Part of a small language model's weights.
Size: 8 layers, 6.96M parameters.
Architecture: RMSNorm before each block, rotary positions, no biases in attention or MLP, normalized queries and keys.
Training: a variant of SOAP for these matrices, 330M tokens, 2518 steps.
Each number is 128 + 32 x the weight over its row's rms, rounded and kept within 0 to 255. Layers, rows and columns count from 0. The size above them is the row's rms in percent of the matrix's.

# layer 4 attention output (transposed), 256x256, rms 0.137, rows 10-62, columns 128-191
size [ 98  97  90  97  97  94  94  86 106 101  95 106  96  92  90  96  97  93  92 100  91  98  98  98 104  95 100  93 100  93  98 102  95  91 105 101  91  89  92  97  97  97  95  95  86  89 106  98 102 100 111  94 106]
[[142 134 141  73 141 133 117 118  95 115 123 174  94 150 208 127 113 155 128 127 120  74  97 139 129 154 144  65 159 104 201 122  95 173 179 166 163 172 160  80 118  56 117 153 119 129 124  74 162 149 153 102 100 108  89 118 145 117 174 125 152 163 129  63]
 [147 144  93 172 111 119 105 134 159  96 162 195 118 165 107 179  89 151 146  97 129 126  71 146 158 111 168  77  86 139 130 163 121  97 122 139 117 158 146 131 131  78 126 112 137 148 142 197 183 117 160 195 205  97 137 101 142 141 166  78 153  93 102  57]
 [ 67 103 115 119 138 121 143 144 206  99 157 138 129 128 127 142 144 114 193 162 141 126 176  99 105 168 118 141 134 135 126 100 165 129 116 147 165 108  95 122 147 174 184 156 134 161 147 156 174  66 128  95 150  95 102 109 188 105  87 154 132 152 125  81]
 [186  94  96  59 143 144 146 127 151 140 201 125 159 142 161  87 125 142 110 118 229 117  71 147 119 136 134 146 122 124 181 172 141 145 146 102 136 135 145 143  67  88  89 145 137 112 138 151 120 171 131  99  98 104  99  93 174 165 128  98 145 141 129 141]
 [152 100  71 156 129 201 164 133  81 137  57 140 132 168  78  98 174 130 117 164 112 129 204  91 135 186 116 132 140 147 142 118 119 145 133 144 121  68 145 113 122 106  76  88 124  29 158 128 131 148 173 149 118 168  82 156 133 142 134 115 168 160 144 108]
 [143 158 128 121 143 157 175  83  67 144 183 159 139 124 172  81 110 138 161 169 158 104  79 160 159 118  59  96 156 149 116 109 163 110 136 195  94  89  99 121 116 141 121 143 134  86 130 122  82 150  88  67 144 145  79 163 103 179 108 177 157 116 151 161]
 [ 81 177 190 186  95  75 139 137 140  73 158  93 145  90 122 175 124 166 105  92  95 115 172  62 126 112 168 197  92 144 142 142 101 142 160 146  97  98 144 133 154  96 152  91 160 168 123  93 179 142 103 152 119  80  92 103 110 127 147 126 104  28 124 121]
 [ 99  77 161 123 152 104 144 129 115 185 139  99 164 178 176 131 116  96 129 182  98 128 112  96 163 135 157 127  89 110  58 109 111  77 106 149  94 146 144  67 146 142 148 203 161  81 151 158 121 135 131  61 190 146  84 140 144 124 145 130  48  95 113 145]
 [103 116 135 130 143  78 136 121 128 158 159 132  71 135  71 130 135  64  81 150 175 110 116  95  93 123  37 128 161 167 151 123  91 133  98 106  89 130 128 166 172 125 121 174 145  61 106 117  91 156 143 160 146 109 133  78 101 127 207 125 108 123 169  65]
 [167 106 121  77 141 136 144 121  67 110 133 121 143 111 158 134 108 178 142 154 157 176 138 139 166 117 176 123 167 129 112 109  84 164 149 106 138 111 101  81 132  88 108 161 125 130 137 128 122 173 146 150 110 127 175 120 191 132 173 117 133 132 155  91]
 [152 115 139  72 126 127  70 108 110  82 138 191  92 134  97 147 137 165 126 122 174 129 143  76 110  82 135  83  71 133  64  70 126  88 137 144 213 110 118  80 183 115 128 154 144  96 145 129 124 121 116 109 194  75 103 174 173 103  97 112 166 146 161 158]
 [207 109 116  74 166 131 152  87 168 137 115  75 158 110 120 115 121 131 153 164 149 143  91 156 146 171  98 141 108  81 129 133 131 117 142 123 110 166 101 121 146 137  89 155 112  95 124 138 165 111 148  96 188 127 143 128 163 118  67 132 137 111 153 187]
 [116 104 208 158 121 145 165 162 127 141 136 135 106 110 137 135 143 165 107 126 148 112 125 148 132 170  94 178 184 136 109  93  88 142 195 111  80 146 139 186 143 139 153 100 114  92 154 105 132 102 170 129 176  80  68 211 165 115 125  69 163 163 109  97]
 [128 102 101 153 141 138 109 105 121 114 167 129 138 145 160  86 110 101 134 108  89 139 146 163 190 108 220 169 100 132 108 127 133 111 169 115 146 195 147 138  80 132 134  45  54 115 137 165 137 113 160 109 145  53 147 173 133 109 163 133 130 124 135  84]
 [147  83 131  98 139  97 102 132 192 159 210  98 129 144 114 136 155  90  68 123 119  74 122 198 105 209  78  84 128 185 132 138 124 100 153 131 131 126 140 106 157  88 161 112 102 138 165 112 137 144  91  85 116 136 143 120 150 166 137  62 143 147 127  51]
 [107 121 162 144 131 170 170 163 161 117 153 103 111  69 133 148 151 146 173  84 149  94 135 148  91 102  67 194 126 110 188  79 138 111 115 138 143 178 164  86 142 172  83 126  88 171 110 119 148  70 146 142 136 125 133 164 106 118 192  71 142  95 122 132]
 [171 162  89 159 120 121 125 126 107 124 139 107  90 150 111 131 110 159 159  96 153 225 136 150 119  81 154 178 112 168 132 166 143 133 123 144 119 194 104 192 166 148 151 123  86 109 101 121 148 118 138 158 122  94 185  65 105 156 122 148  65 135  77 126]
 [113 139 145 147  91 136 196 107 158 106 135  42 114 149 179 145 102 101  78 143 161 140 128 194 109 122 135 212 108 150 148 166 143 133 169  79 114 101 117 128 138 153  91 159 179 159 151 124 143 170 189 144 126 108 140 182 118 144 182 196 172 176  80  96]
 [ 58 167 107 125 196 145  92 121 125 154 117 114 165 145 147 133 151 125 184  97 125 157 152  85 137 139 122 139 117  78 102 144 200 108 130 137 121 170 150  80 126 147 145 158 114 166 124 121 120 140 139 147  85 152 112  67  61 173 125 113 117 114 120  78]
 [132 110 132 102 136 173 149 160 112 124 148 118  95 129 108  64 128 126 141 160 161 111 123 178  90 128 124 145 156  99 146 140 145 135 143  95 184 109 174 155  52 129 169 192 158 134 110 165 144 201  99 171 124 130 152 129 115 132 190 150  98 143 113  43]
 [107 144 124 134 165 135 176 136 130 157 146 166 117 166 105 113 137  96  64 146 152  94 107 126 161 140 156 147 147 116 107 106 110 133 121 118 120 134 183 107  55 129  55  88 185  99  69 146 151 137 165 148 162  97 112 153 124 140 119  98 102  81 168 113]
 [ 89 108 140 247  91  91 108 108 140 139 139 157 134  76 113  74 126 203  54 112 141 119 101 192 108 150 133 133 160  95 110 113 143  92 127 124 115 156 120 118 117  93 116  85  80 139 122 114 139 112 146 185 101 104 101 106 117 157  83 117 126 134 100 105]
 [109 116 103 105 105 133 116  72 106 159 106  78 154  99 121 129 130 156 172 118 149 143  99  99 108 132 144 143  98 153 151 198 110 151 144 157 137 108 126 106 120  34 152 141 146 164 171 162 157 125  96 181 163  80 117 143 119 136 116 154  98 102 109 159]
 [101  76 117 127 188 155 107 155  82 148 102 137 122 148 146 102 119 107 144 180 148 148  99 113 164 113 142 156 127 102 125 103 119 109 145 156 162  90 175 130 197 136 152 125  37 121 130  59 208 137  79  91  71  96  94 149 140 135 113  70 138 126  53 108]
 [114 116 157 170 140  89 102 112 145 139 136  87  74 141 104 175 158 176 121 119 110 143 112 154  83  88  76 101 131 161 107 100 115 143 136 181  60 125 103 123 106 107 135 177 124 128 104 128 158 135 134 166 153 110 179 115 113 138 105 137 124  94 155 140]
 [155 117  72  97 157 148 197 133 112 129 146 115 151 102 194 239  54  62 102 105 135 164 183  89 127 129 105 145 192  98 132 164  93 152  88 131 121 164 126 170 143 147 115 177  84  74 112 118 102 111  90 129 152 123 101 131 176 111 117 121 114 175 134  80]
 [ 91 118  88 129  79 144 188 177  91  95  94 134  53 136 113 205 108 122 105 101  99 145 109  82 146 104 131 151 132  91 113 116 106 122 130 191 122 168 114 129 143 103  97 155 110  80 189 182 155 156 168 163 131 104 104  71 103 127  92 159 125  85 133  96]
 [164 123 105  70 122 173  45 176 141 108 136 160 137 156 208  93 147 172 170 131  84 167  95  56 137  83 120  92 130 130  97 159  89 164 153 123 132 144 123 130 131 112 138 107 148 133 143 149 121 150 108 200 118 197 140 158 170 125  97 127 135  45  92 142]
 [126 159 202 189 118 143  96 123 126 180 113 164 131 144 137 155 130 173 100 138 128 102 142 143 156  94  74  75 135  94 143  81  65  77 113  80 108 133 178 130 165 114 138 140 107 193 145 119 139 181 107 166 104 124  59 182 170 187 124 154 146  88  98 143]
 [156 181 146 106 113 141 106 139 122 159 104  70 114  91 148  67 158  95 123  97 162 163 123 126 124 193 168  76 105  72 137 160  97 127  98 138 127 134 124 145 129 100 112  87 138 128  89 160 141 130 138  57 107 176 147  87 148  99  74 117 141  69 173  98]
 [ 68 143 101 149 117 101 169 118  93  82 141 119  93 178 186  55 123 170 117 118 100 218 128  94 173 125 105 105 139 134 109 151 195 137  97 127 163  56 102  90 141 121 163 149  87 129 163 101 168 163 122 110 123 112 125 121 114 156 170 151 153 137 111 114]
 [108 136 130  86 127 161 134 141 118 165 121 152 100 106 117 146  86 124  54 130 112 120  94 135 140 150 137 151 114 126 148 137 131 111 112 136  56 138 136 115 110  99 127  89 161 144 125 132  94  70 145 137  98 160 114 173 132 139 164 110 143  98 107 162]
 [175 144 121 102  88 157 115 116 135 125 103 115  68 213 138 139 126 173 201 149  76 142 103  99 147 149  68  96 136 126  75 129 137  98 125 150  93 125 131 166 108 138 134 106 129  64 192 123 143 124 115 154 156  87 122 118 103 153  75 121 116 137 109 129]
 [ 91 134 136 155 109  77 144 119 150 138 134 126 119 170 105 144 134 111  47 118 196 112 129  53  89 137 129 141 134 112 131 141 116 117 144 184 144 120  90 135 119 181 130  97 108  88 129 134  95 102 205  89  86 181 129 154  94 111  99 138 122  34 104 158]
 [155  81 138 111  92 164  83 100 145 142 165 187 105  56 152 111 109 154 138  84 167 118 100 117 111 165 138 108 120 140 111 177 148 168 126 120  85  84  62 115 143 141 122 125 161 145 139 114 141  61 142 155 101  77 120 170 152 130 144 105 144 109 100 120]
 [144 147 139 120 106 104  49 117 152 138 141 129 119 101 123 173 108 160 136 164  97 102 108 135 135  98 122 109 131  87  83 151  74 116 101 115 150 101 139 136 132 102 137 112 114 205 175 117 150 183  54  94 141 106 113  85 167 174 117 156 101  74 134 106]
 [ 90 102 119 134 102 118 134 120  81 111 111 122  69 152 192  81  85 126  91 138 106 114 110 135 106 150 107  96  66 132 143 109 186 150 160 104 152 165 135 101 127 156  89  68 142  69  66 109 125 121 148 108 117 159  86 143  87 194 120  91 149  88 155 186]
 [123 132 104  78 144 151 151 139 121 134 121 106 131 107 108 140 109 116 144 161 127 119 204 134 132 154 157  99 154 132  74 145  85 135 110 137 116 118 105 119  84 196 129 106 142 119 113 129 141 113 143 137 169 119 202 142 122 171 168 133  89 108 164  73]
 [102 123 136 123 113 180 128  46 149  84 172 151 155 140 145 154 144 160 125  85  95 138 135 150  80 148 118 167 119 196 161 104 161  86 126 147 122 128 159 191 155 205  92 166 158 100 132 138 130 140  63 133 140 152  98 112 125 118 120 125 112  67  87 158]
 [ 57 124 126 165 128 151 130 165 141 173 126 168 105 151 181 112  85 121  60 158 142 125 151 119 138 108 130  86 131 210 162 174 120 108  54 125  95 118 160 172 155 122 108 122  94 157 155 189 108 125 146  75  92 183 157 139  72  79 130 118 150 108 105 144]
 [ 80  68  82 164  91 121 115 126 107  97 136 147 100 152 126 115 148 166 117 129 119 140 119  68 129  76 136 108 111 107 122 104 192 158 187 244 181 123  86  74 139 125 171 106  86  72 126 136 114 129  80 124 122  88 124 121 117 197 174 138 122  67  97  89]
 [125  86 151 111 136 110 148 129 117 149  98 124 127 174 113 126 130 146 126 162 124 173 139 158 142 152  75 143 137 197 103  99  70 153 130 139 165  58 122 159 130  93  75 192  96 147 121  91  69 156 131 187 162 100 125 118  76 116 123 161  85  91 101  70]
 [149 130 133 135 218  89 121 128 112 124 133 130 108 171 145 144  83 152 120  87 127  70 153 153 140 120 156 174 119 109 176 128 153 145  99  91  85  86 119 135  98 174 172  99 135 122 176 132 130 127  73 126 112  77 128 125 214  92  83  92 180 135  96 200]
 [144 140 190 145  86 150  89 139 168 133 126 131 112 135 131 212 132 131 155  91 190 100  98 130 130 102  69 120 181 149 132 115  98 104 150 131 138  98 117 112 154 112 101 105 111  89 191 128 112 152 131  70 122 111  82 113  78 192 167 122 150  93 111  60]
 [122 122 162 101  72 128  90 166  49  83 199 157  91  61  87  77 214 120 172 154 176 111 100 108 174 149 122 139 149 140 102 143 147 112  50  75 176 141 129  86 126 136 132 148 155 152 114 140 136 121  85 139 123 186  70 146 198 147 170 113 154 139 150 126]
 [172 141 134 132 130 124 110 121 102 146 119  95 166 135 165 127 157 178 145 128 170 139 106 160 127 115 170 143 167 103 154 116 130 126 141 147  95 114  95 160  35  89 132  80  97 123 119 136 112 152 183 133  93  98 103 156 147 128 126  52 129  76  83 168]
 [ 75 133 159 168 148 167 200  80 112  96 138 103 105 187 175  73 136 131 158 117 104 125 125  85 162 100 132 158  87 158 110 105  99 210 108  72 195 119  69 118 111 119 143 148 133 182 152  95 164 196  84 158 139  68 127 132 122 155  99 136 161  61 112 185]
 [127 117 126  89 119 190  81  92 118 142 144 163 156  99 175  80 193 114 107 104  81 133 111  98 164 155 157 149 117 110 164 138 133 124 124 111 139 125  60 111 178  94 153 153 105 124 138  31 161 142 142 171 122 156 117  93 155 163 155 126 177 138 119 160]
 [141 155 122 128 115 110 153 146 136  71 118 147 116 157 124 118 184 112  88 201  67  96 148  85  96 161 112 108 103 181  72  84 103 162  77 121 117 131  97 148 121  96 132 128 135  79 141 126 108 122 199 116 128 173 150 158 138 123 127 152 152 107 128 183]
 [162 110  80 122  95 152  97 145  81 137 138 111 158 137 117  94 129 118 131 171  94 125 111 155  75 104 196 149 101 153 144 134  92 126 171 104 143  86  85 130 119 105 145 131 153  94 175  92  49 114  97 150  60 217 104 155 163  94 118 174 152 119 132 150]
 [161 170 181 115 140 157 155 135 141  92 112 154 150  86 115 144 211  65 104 132 154 145 125 167 129 173  77  45 140 147 176 129 136 137  86 122 156 138 117 166 172  49  92 168 157 136 105 133 115  92 123 124 126 149 108 168 137  51 135  75 124 150 152  89]
 [169 134 102 144 135 135 115 176  55 149 141 150 167 146 192 170 126 150 139 151  89 124 108 126 154 156 202 126 132 114 133 120 183 192 139 120 134  62 134  58 123 127 149 138  98 132 106 141 203 139 172  94 119  95 123 123 150 148 153  47  85 121 140 143]
 [140 150  95 131  88 113 106 160 106 113 126 109 100 161 110 109  96 138 133  94  84 162 177 149 107 135 163 144 109 132 115 166 105 145 141 166  91 130 105 123 114 103 176  84  97 122 178 166 102 124 138  92  84  86  71  98 152  88  89 194 149 126 127 154]]
# layer 4 attention value, 256x256, rms 0.152, rows 11-62, columns 128-191
size [ 95  91  98  97  93  93  90  98  96  92 106  98  90  86  94  93  90  90  94  89  99  92  98 106  89  96  92  95  97  97  97  94  84 104  97  88  90  88  93  93  94  90  96  90  88 105  87 101  94 104  91 106]
[[106  64 137  83 118 173  65 117 110 143 159 128 143 159 150 160 118 147 148  91  76  85 112 158 108 110  93 126 122 153 113 123  97  97 110 117 136 144  88 112 129 196 145 138 120 133 172 131 130 129  90 128 136 163 206 124 129 114 151 127 106 132 153 133]
 [ 91 126  76 125 166  90 113 139  95 105 121 145 170 173 114 181 107  87 124 171  52 155 124  85 154 135 165 126  85 166  90 126  82 144  78  74 181 187 133 161 149 108  76 171 104 159 136  64 136  72  93 110 164 184 138 162 182 127 138  97  83 150 147 204]
 [178 100 127 162 124  81 159 117 121 123 103 128 146 147 149 148 120 136 164 145 147 151  71 186 130 191 157 138 194  85 122 126 204 108 171 155  80 135 131 132 111 138 153 113 139 139 130  74  93 107 152 120 106 141 148 115  63 131 151 190 125 168 117  84]
 [138 158 155 122  48  91 154  66 162 166  93 107  86 132 177  99 115 105 152 165 124 169  62 160 171 128 123 161 145  94 144 156 122 111 137 128 108 173 116  93 106  54 154 132 121 185 168 101 136 134 125 149 151 167  93  99 152 146 131 103 163 116  95 126]
 [158  90 120 117 122  88 158 131 151  90 178 115 136 182 159 150 124 102 104 106  97 133  88 164 158 181  90  66 112  63  90  99 137 114 137 125 136 155  84 147 133 146 138 127 103  92 161 113 134  95 138 115 184 118 136 165 135 170 189 148 172 102  94  79]
 [123 149 148 103 174 109  56  82 125 146 106 130 103 136  79 119 157 136 150 108  85  72  83  53 125  89 100 103 192 107 113 134 145 148  90 125 145 110  96 105 106 161 120 116  93 124 122 169 155 133 188 147  81 117 138 131 167  72 128 142  75 208 125 180]
 [125 166 202 123 150 110 105 128 110 107 136 161 165 101 123 159  91 163 104 147 116 141 115 148 190  87 172  62  93 106 112 150 108 124 131 103 105 147 155 109  74  34 203 156 128 126 226 119 162  92 117 141  88  95 144 120 119 134 125 196 154 186 168 100]
 [ 78 152  71  98  70 138  98 133 116 158 109 118 151 141 126 115 145  90  87 108 143 177 152 139 117 132  69 133  75 130 101 151  84 126 131 102 135 140 135 101  57 121  99 106 131 152 119 144 151  91 153  85 180 102 150 105 111 128  67  72 168 111 104 145]
 [194 122 134 138  71 125 133 171 196 120 142 171 118 123  87 142  93  71 169 143 140 170 126 173 139  87 142 113  96 145 139 140 182 137 132 120  71 117 167 136  66 142 140 127 101 104 169 107 163 129 116 123 130 131 157 131 107 143 138 145 152 134 121 113]
 [157 126 134 129 163 130 153 141 125 160 140 114 193 144 147 151  81  52 165 174 154 128  81 201 148 141 105 148 119 113 163  79 102 151 147 134 130 116 135 142  92 144 121 105 119 163 158  76 162 119 124 132 214 162  99 124 143 112 135 116  88  78 152 146]
 [130 112 131 173  96 150 182 139 175 132 171 162 112 107 182 167 122 143 132 180 196  84 199  86 147 125 143 155  86  82 152 122 123 132 148 169 108 169 158 129 118 107 166 190  98 131 121 156  99 157 121 197 149 157  69  89  95 191 131 134 130  75 169 134]
 [ 85 119 122  62  91  69 157 105 126 163 139 119 171 159 137 125 130  98 122 150 135  66 132 143 165  38 136 106  50 107  79 152 130 121 108  98 116 106 122  48 125 142 113 102 158 148 152  55 115 110 232  75  95  71  86 170 150  92 122 184 124 136 128 115]
 [146 125 142 138 111 166 159  84 104 198 133  74 120  99 133  74 187 143  83 115  89 152 133 185 180 146  97 134  89 120 150 116 126 145 111 124 123 129 143  92  62  93 142 135  98  79 144 115  41  91 154 148 163 178 175 152 102 139 187 151 106 155 133 111]
 [113 122 125 110 113 181 140 106 104  45  80 161 153  87 147 151 129 188 145  90  87 184  61  98 179  90 168 171 136  89 100 118 212  82 115 140 114 145  99  89  76 133 154  96 108 175 137 106  83 130 147  93 142 104 103 131 106 137 156 122 134  93 132 113]
 [112  87 102 168 101 111 105 134  45 122 146 136  83 173 164 143 138  96 163  93 157 135  90  96 107 105  98 162 169 138 105 165 158 119 168  61 203 149 136  89 110 124 122 145 150 161 106 102 100 115 137 130 111 134 121 149 153 157 102 123 103 154 143 110]
 [173 137 100 123 152 128 142 191 115 158 145 106 148 118  98 143  98  77 133  84  71 138 120 120 114 175 119 103 121 154 155 133  99 201 125  94 151 142 171 100  87 103 123 170 127  65  90 117 110 155 145 151  86 108 179 127  80 125  99 130 158 161 131 124]
 [ 73 134 176  85 143 107 139 110 107 189 142 187  68 137 125  94  91 128 132 176  99 134 156 161 133 147 154 130 136 161 136 138 126 129  94 111 126 125 134 142 104 119 181 106 140  63 186 114 121 119 169 126 113 157 130 111 200 105 145 133 119 153 134 110]
 [174 130 142 135 137  98 146 128 163 123 132  97  91 175 127 108 134 100  97 126 112 106 180 124 114  92 146 151 166 150 139  99 142 193 162 168 161  88 157 133 193 154 164  65 160 166  93 169 134  80 170 169 138 196 137 174 191 135  84 160 157 154 122 196]
 [170 115 118 113 128 133  96 144 139 159 119 156 139 164 158 104 151 103 124  91 142  92  66 150 136 156  91 255 125 196 111 107 132 101 162 118 117 134  67  57 100 151 110  62 139 106 177 133  72  99 139 184  96 165 154 113 134 127  76  88 104 189 140 137]
 [ 61 174 165 110  84 120 163  88 102 126 101 146 140 150 162 129 150 150 106 169 170 172  67 152 117 158 122 149 151 107 146 143 141 108 101 134 112 144  99 149 110 116 144 116 116  82 203  87  75 120 143 172 138 176 148 146 132 141 159 111 108 139 175 110]
 [ 94 105 124 101 143 150 133  82 122 124  76 117 103 126 125 124 207 142 111 109 152 111 136  39 131 146  96 130 117 188 139 198 159 106 118 143 148  99 120  93 138 148 108 100 160 114 120 131 143 183 156  85 148  31 124 149 148 123  90 181 134 130 134 143]
 [ 97  60 181 159 158 111 195 171 113 113 134 118 189 139 110 147 197 126 107  96 180 143 132 104  79 186 124 119 149 100 154 194 151 138 125 181 171 129 121 170 136 169 108  92 172 178  87 137 160 104 127  96 121 146  84 140 160 153 184 101 119  92 135  72]
 [177 154 159 168 163 137 172  87 103 134 134 106 107 167  58 120 173 131 148 111  48  85 158 148 167 127  96 112 144  57  52 159 114 136  97 117 136 111  86 125  82 132 158 108 175 152 159 167  78 144 149 131 152  78 145 132  77  83 156 103  90 131 123  85]
 [135 146 103 113  88 189 107  99  95 123 126 100  91 132 116 115  93  74 139 127 195 106 129 134 105 128 152 102 120 166 128 127 140 118  98  75 160 124 150 135 107 129  89  99 170 152 108  87 176 135 196 159  79 138 137 140 110 119 153 158 129 123 121 146]
 [133 153 128 105 127 112 124 144  92 113 175 177 153 158 160 123 105 147 172 199 124  88 200 135 137 105 113 144 184 117 138 139 145 112 168  53 156 204 111 115 156 137  92 139 161 148 180  96  98 146 144 149 127 104  60 129 125 186 105 113 124  84 168 129]
 [160 127 177 150 128 165  99  57 140 125 167 108 104 132 147  77 132 140 170 107   7 134 126 135 121 103 120 137 158 185 143 168 132 100 149 123 148 145 125 109 115 139 159 159 116 140 145 144 183 151 106 164 118 190 140 125 132 151 133  91  66  79 139 158]
 [125 106 138 172 143  97 190 102 167  92 134 154 210  94 145 102 167 142 171 136 143 114 170 172 185 189 135 168 108 122 187 101 115  58 114 165  99 180 132 119 136  75 192 117 136 100 145 123 163 184 149 139 130 116 201 122 108 139 170 169 116 141 162 129]
 [ 86 100 172 145 132 194  85  72  83 116 164 109 108 128 163  93 162 170 120 154 163  97 104 175 148 138 149 162 138 109  70 114 126 107 120 160  92 170 119  93 128 138 153 106 127 146 184  96 227 150 170 117 153 130  89 171 193 104 159 140 153 165 127  90]
 [109 126 142 182  91 124 100 134 123 105 136 150 152 173 130 167 166 164 150 112 120 103 159  61 138 137 162 161 159 116 126 128  89 110 107 157 106 122 155 149  98 143 127 133 139 137 153 140  96 137 112 135 151  97 110  99 179 108 136  98 113 115 121 147]
 [153 104 195 150 140 144 131 150 197 133 128 176  73  74  48 117  30  80 148 110  77 117 102 158 157  83 169 195 135 147  94 134 131 149 137 162 120 177 165 166  95  95 107 100 132 110 179 130 126 159 116 124 118  99 115  95 148 110 151  81 101 134 160 134]
 [ 89 134 179 199  97 114 205 113 103 148 117 103 146 142 143 124 174  95 132 144 134 146 143  79 166 181  95 125 165 120 121  51  84 155 121 140 153 100 114 130 114 104 163 150  87 147  76 168 125 182  37 137  90 132 127 110  53  97 126 117 170 132 203  93]
 [146 139 103 116 175 171  81 128  52 136 180 187 128 130 106 111  97  78 141  90  97  97 154 138 119 138 145  97  70 142 160  71 166 146 152  99 141 137 145 109 114 109  96 150 132 176 214  68 147 141 108 141 131  78 175 118 135 131 173 140  72  94 112 175]
 [148 153 153  69 160 125 157  82 104 126 126 152 154 139 129 172 164 167 145 148 128 158 115 140 129  94 153  81 114 111 185 120  90 119  96 131 162 110 156 163 132 135 155  79 197 142 183 113 168 129 106 135 190  94 126 122  97  51 112 133 120  59  98 123]
 [157 128 148 155 176 124 143 155 148  82 191 203 127 130 146 146 192 116  97 135 164  89 122 133 115 192 127 127 174 150 116  94 113  87 107  55 139 109 145 125 119 115 110  84  99 112  99 134 135  89 115 131 142 114 153 150  81 156 160 185 125 155 165 205]
 [ 91 133 112 105 100  96 211 143 117 116 147 141 151  97 147 143 125 119 115 181 148  94 151 119 128 108 134  88  83 137 117 121 119  53  86 120 139  80 122 121 133 143 102 159 139  65 148 114  75 146 173 118 123  97  91 104 174  99 128 105  81 116 153 142]
 [160 117 158  82 136 123 111 132  84 177 168 118 139 166  72 197 155  90 120 106  53 146 152 141 159 116 150 125 192 116 147 155  79  41 145 128 144 173 112 169 106 141  67 171 142 123 124 138 151  83 112 145 159 111 124 132 138 132 122 152  79 154 138  94]
 [141 131 114 128 185  65 157  94 125 183  78 172  45 154  67 149 146 153 110 134 115  86 110 156  56 123 141 126  77 135 127 149 174  65 154 106  97 169  93 163 160 122 137 122 117 171 113 140 124 140 145 154 122 148 116 116 143 112 111 137 147  49 130 197]
 [186 124 118 140 120 107 147 174 138 105 105 143 137 242 166  71 124 135 196 201 164  82 128 137 178 142 119 106 113  81 140 122 130  97 115  92 139  98 103 120 108 113 138 114 135 182 139 143 130 108 111 115  97 117 173 126 146 123 109 164  95 127 123 130]
 [179 127 152 149 112 128 166  87 125 148  58  86 155 117  95 203 113 158 138 107 185 149 105 101 177 125 110 128 120 170 149  96 152 137  55 130 145  93  94 128 113 124 161 121 214 122 105 110 133 180 127 136 148 121  63 111 153 102 145 129  58 104 150 165]
 [126 103 162  79 215 147  82 178 149 153 146 121 126  96 120 138  89 146 149 136  72 104 137 128 136 160 134 148 151 117 162  99 122 100  91  50 131 119 115 103  66 183  83 124 144 103 185 119 113  83  86 147 116 119 130 124 136  85 125 129 175 134 144  84]
 [126 124  79 107 104 124  84  95 137 112  99 126 121 163 167 169 100 116 119 146 113 135 117 124 139 107 112 110 112 104 135 154 115 120 167  69 154 191  89 136 159 136 125  98 163 175 119 126 134 104 183 107 134 114  98 146 153  80 192  84 120 231 146  92]
 [135 114  86 160 129  56 111 130 141  82  81 119  75 129 117  97 111 169 146 158 146 151  88 135 169 150 104 162 138 126 149  62 181 125  58  97 152 113 109 145 119 123 130 125 104  80 109 143 104 103 109  63 106 187 137 201  97 136 117 171 157 158 126 100]
 [146 113 140  95 117 111 151 151  71 134 129 113 156  85 169 174 148  60  89 192 133 140 110 186 136 170 109  90 155 127 115 154 125  99  85  84 140  92 123  70 138 128 167 130 131 180 139  72 130 105 175  68 116  54  80 105 150 123 130 145 148 133 143  92]
 [105 158 152 145  66 115 138 155 169 145 109 135 119 111 116 165  92 128 102  56  67 156 166 174 147  64 112 119 143 125  92 102 172  89 175 111 114 136 123 132 105 160 169 113 108 159 154  85 119 166 108 144 120 147 203 160 134 139 127 177 160 106 115 144]
 [110 103 129 136 135 136 192 121 178 143 163 150  92  99 147 109  85 165  79 121 143  86 116 160 128 135 155 136  85 121 122 129  73 145 100  94 130 132  88 115  82 177 118  66 143 113 110  97 122 105 132 101  77 113 156 176  95 113  71 128 122 171 135 125]
 [105 114 164 183 147  89  82 127  88 127 143 172  90 139  53 100  79  92  96 156 120 142 109 142 133 161 159 145 151 102  93 117 141 132 117 131  98 111 112 156 150 116 106  91 179  80 144 134 115 153  85 154 190 120 131 169 135 122 136 149 123 150 155  98]
 [153  72 137 131  94 107 149 124 140 135 123 139  88 147  97 175  92 139 128 162  92 160  82 110 115  99 125  76 210 109 115  94 160 123 108 148  59 141 161 129 126 153 159 168 163 163 158 181  95 211 111 144 101 134 192 152 182 108 132 148 166 115 159  90]
 [ 60  91 100  81 130 112 135 165  91 156 136 138 200 103  74 180 115 109 135  85 107 168 117 145 200  57 179 140 137 169 152 106 130 115 137  83 110 105  79 143 153 100 115 160  97 120  88 148 196  83 128 121 164 126 131 134  86 114 105 154 119 127 142 144]
 [136 123 150 134 160  76 141 158 170  91 106 155 117 131 158 120 104  72 117 121 121 109 115  84 192 135 153 136 145 174 114 164  95  98 105 138 103 117  42 138 176 176 133 162 205 123 152 112 110 140 165 144 135  45 175 130 158 142 145 122 161 100 143  64]
 [130 171  80 144 129 133 114 124  81  95 125 144 220 110 160  89 171 160 132 117  96 140 157 151 166  87 104 124 135 153 115 167  53 108 144 122 144 109 118  90 115 148  86 112  46 192 128 132 134 132 127  93 116 148  51 132 140 195 140 173 130 188  79 122]
 [169 121 104 118 138 136 155 122 197  94  77 149 105 157  65 154 104 149 134 108 112 112  97 150  93 108 122 121 153 133 113 124 117 117 153 107 110 118 156 141  98 144 142 140 165 115 127 130 103 177 104 137 148 158  90 144 114 162 108 140 148 123 142 147]
 [171  85 173 114 178  95 144 201 130  79 118 104 129  91 115 164 104  49  67 113 106 156 134  87 135  74 142 190 137 172 195 152 151 193 139 120 127 114 126 100 108 125 125 171 182 159 177  24 177 115 106 107 117 121 167  82 117 148 139  75 105 112 145 126]]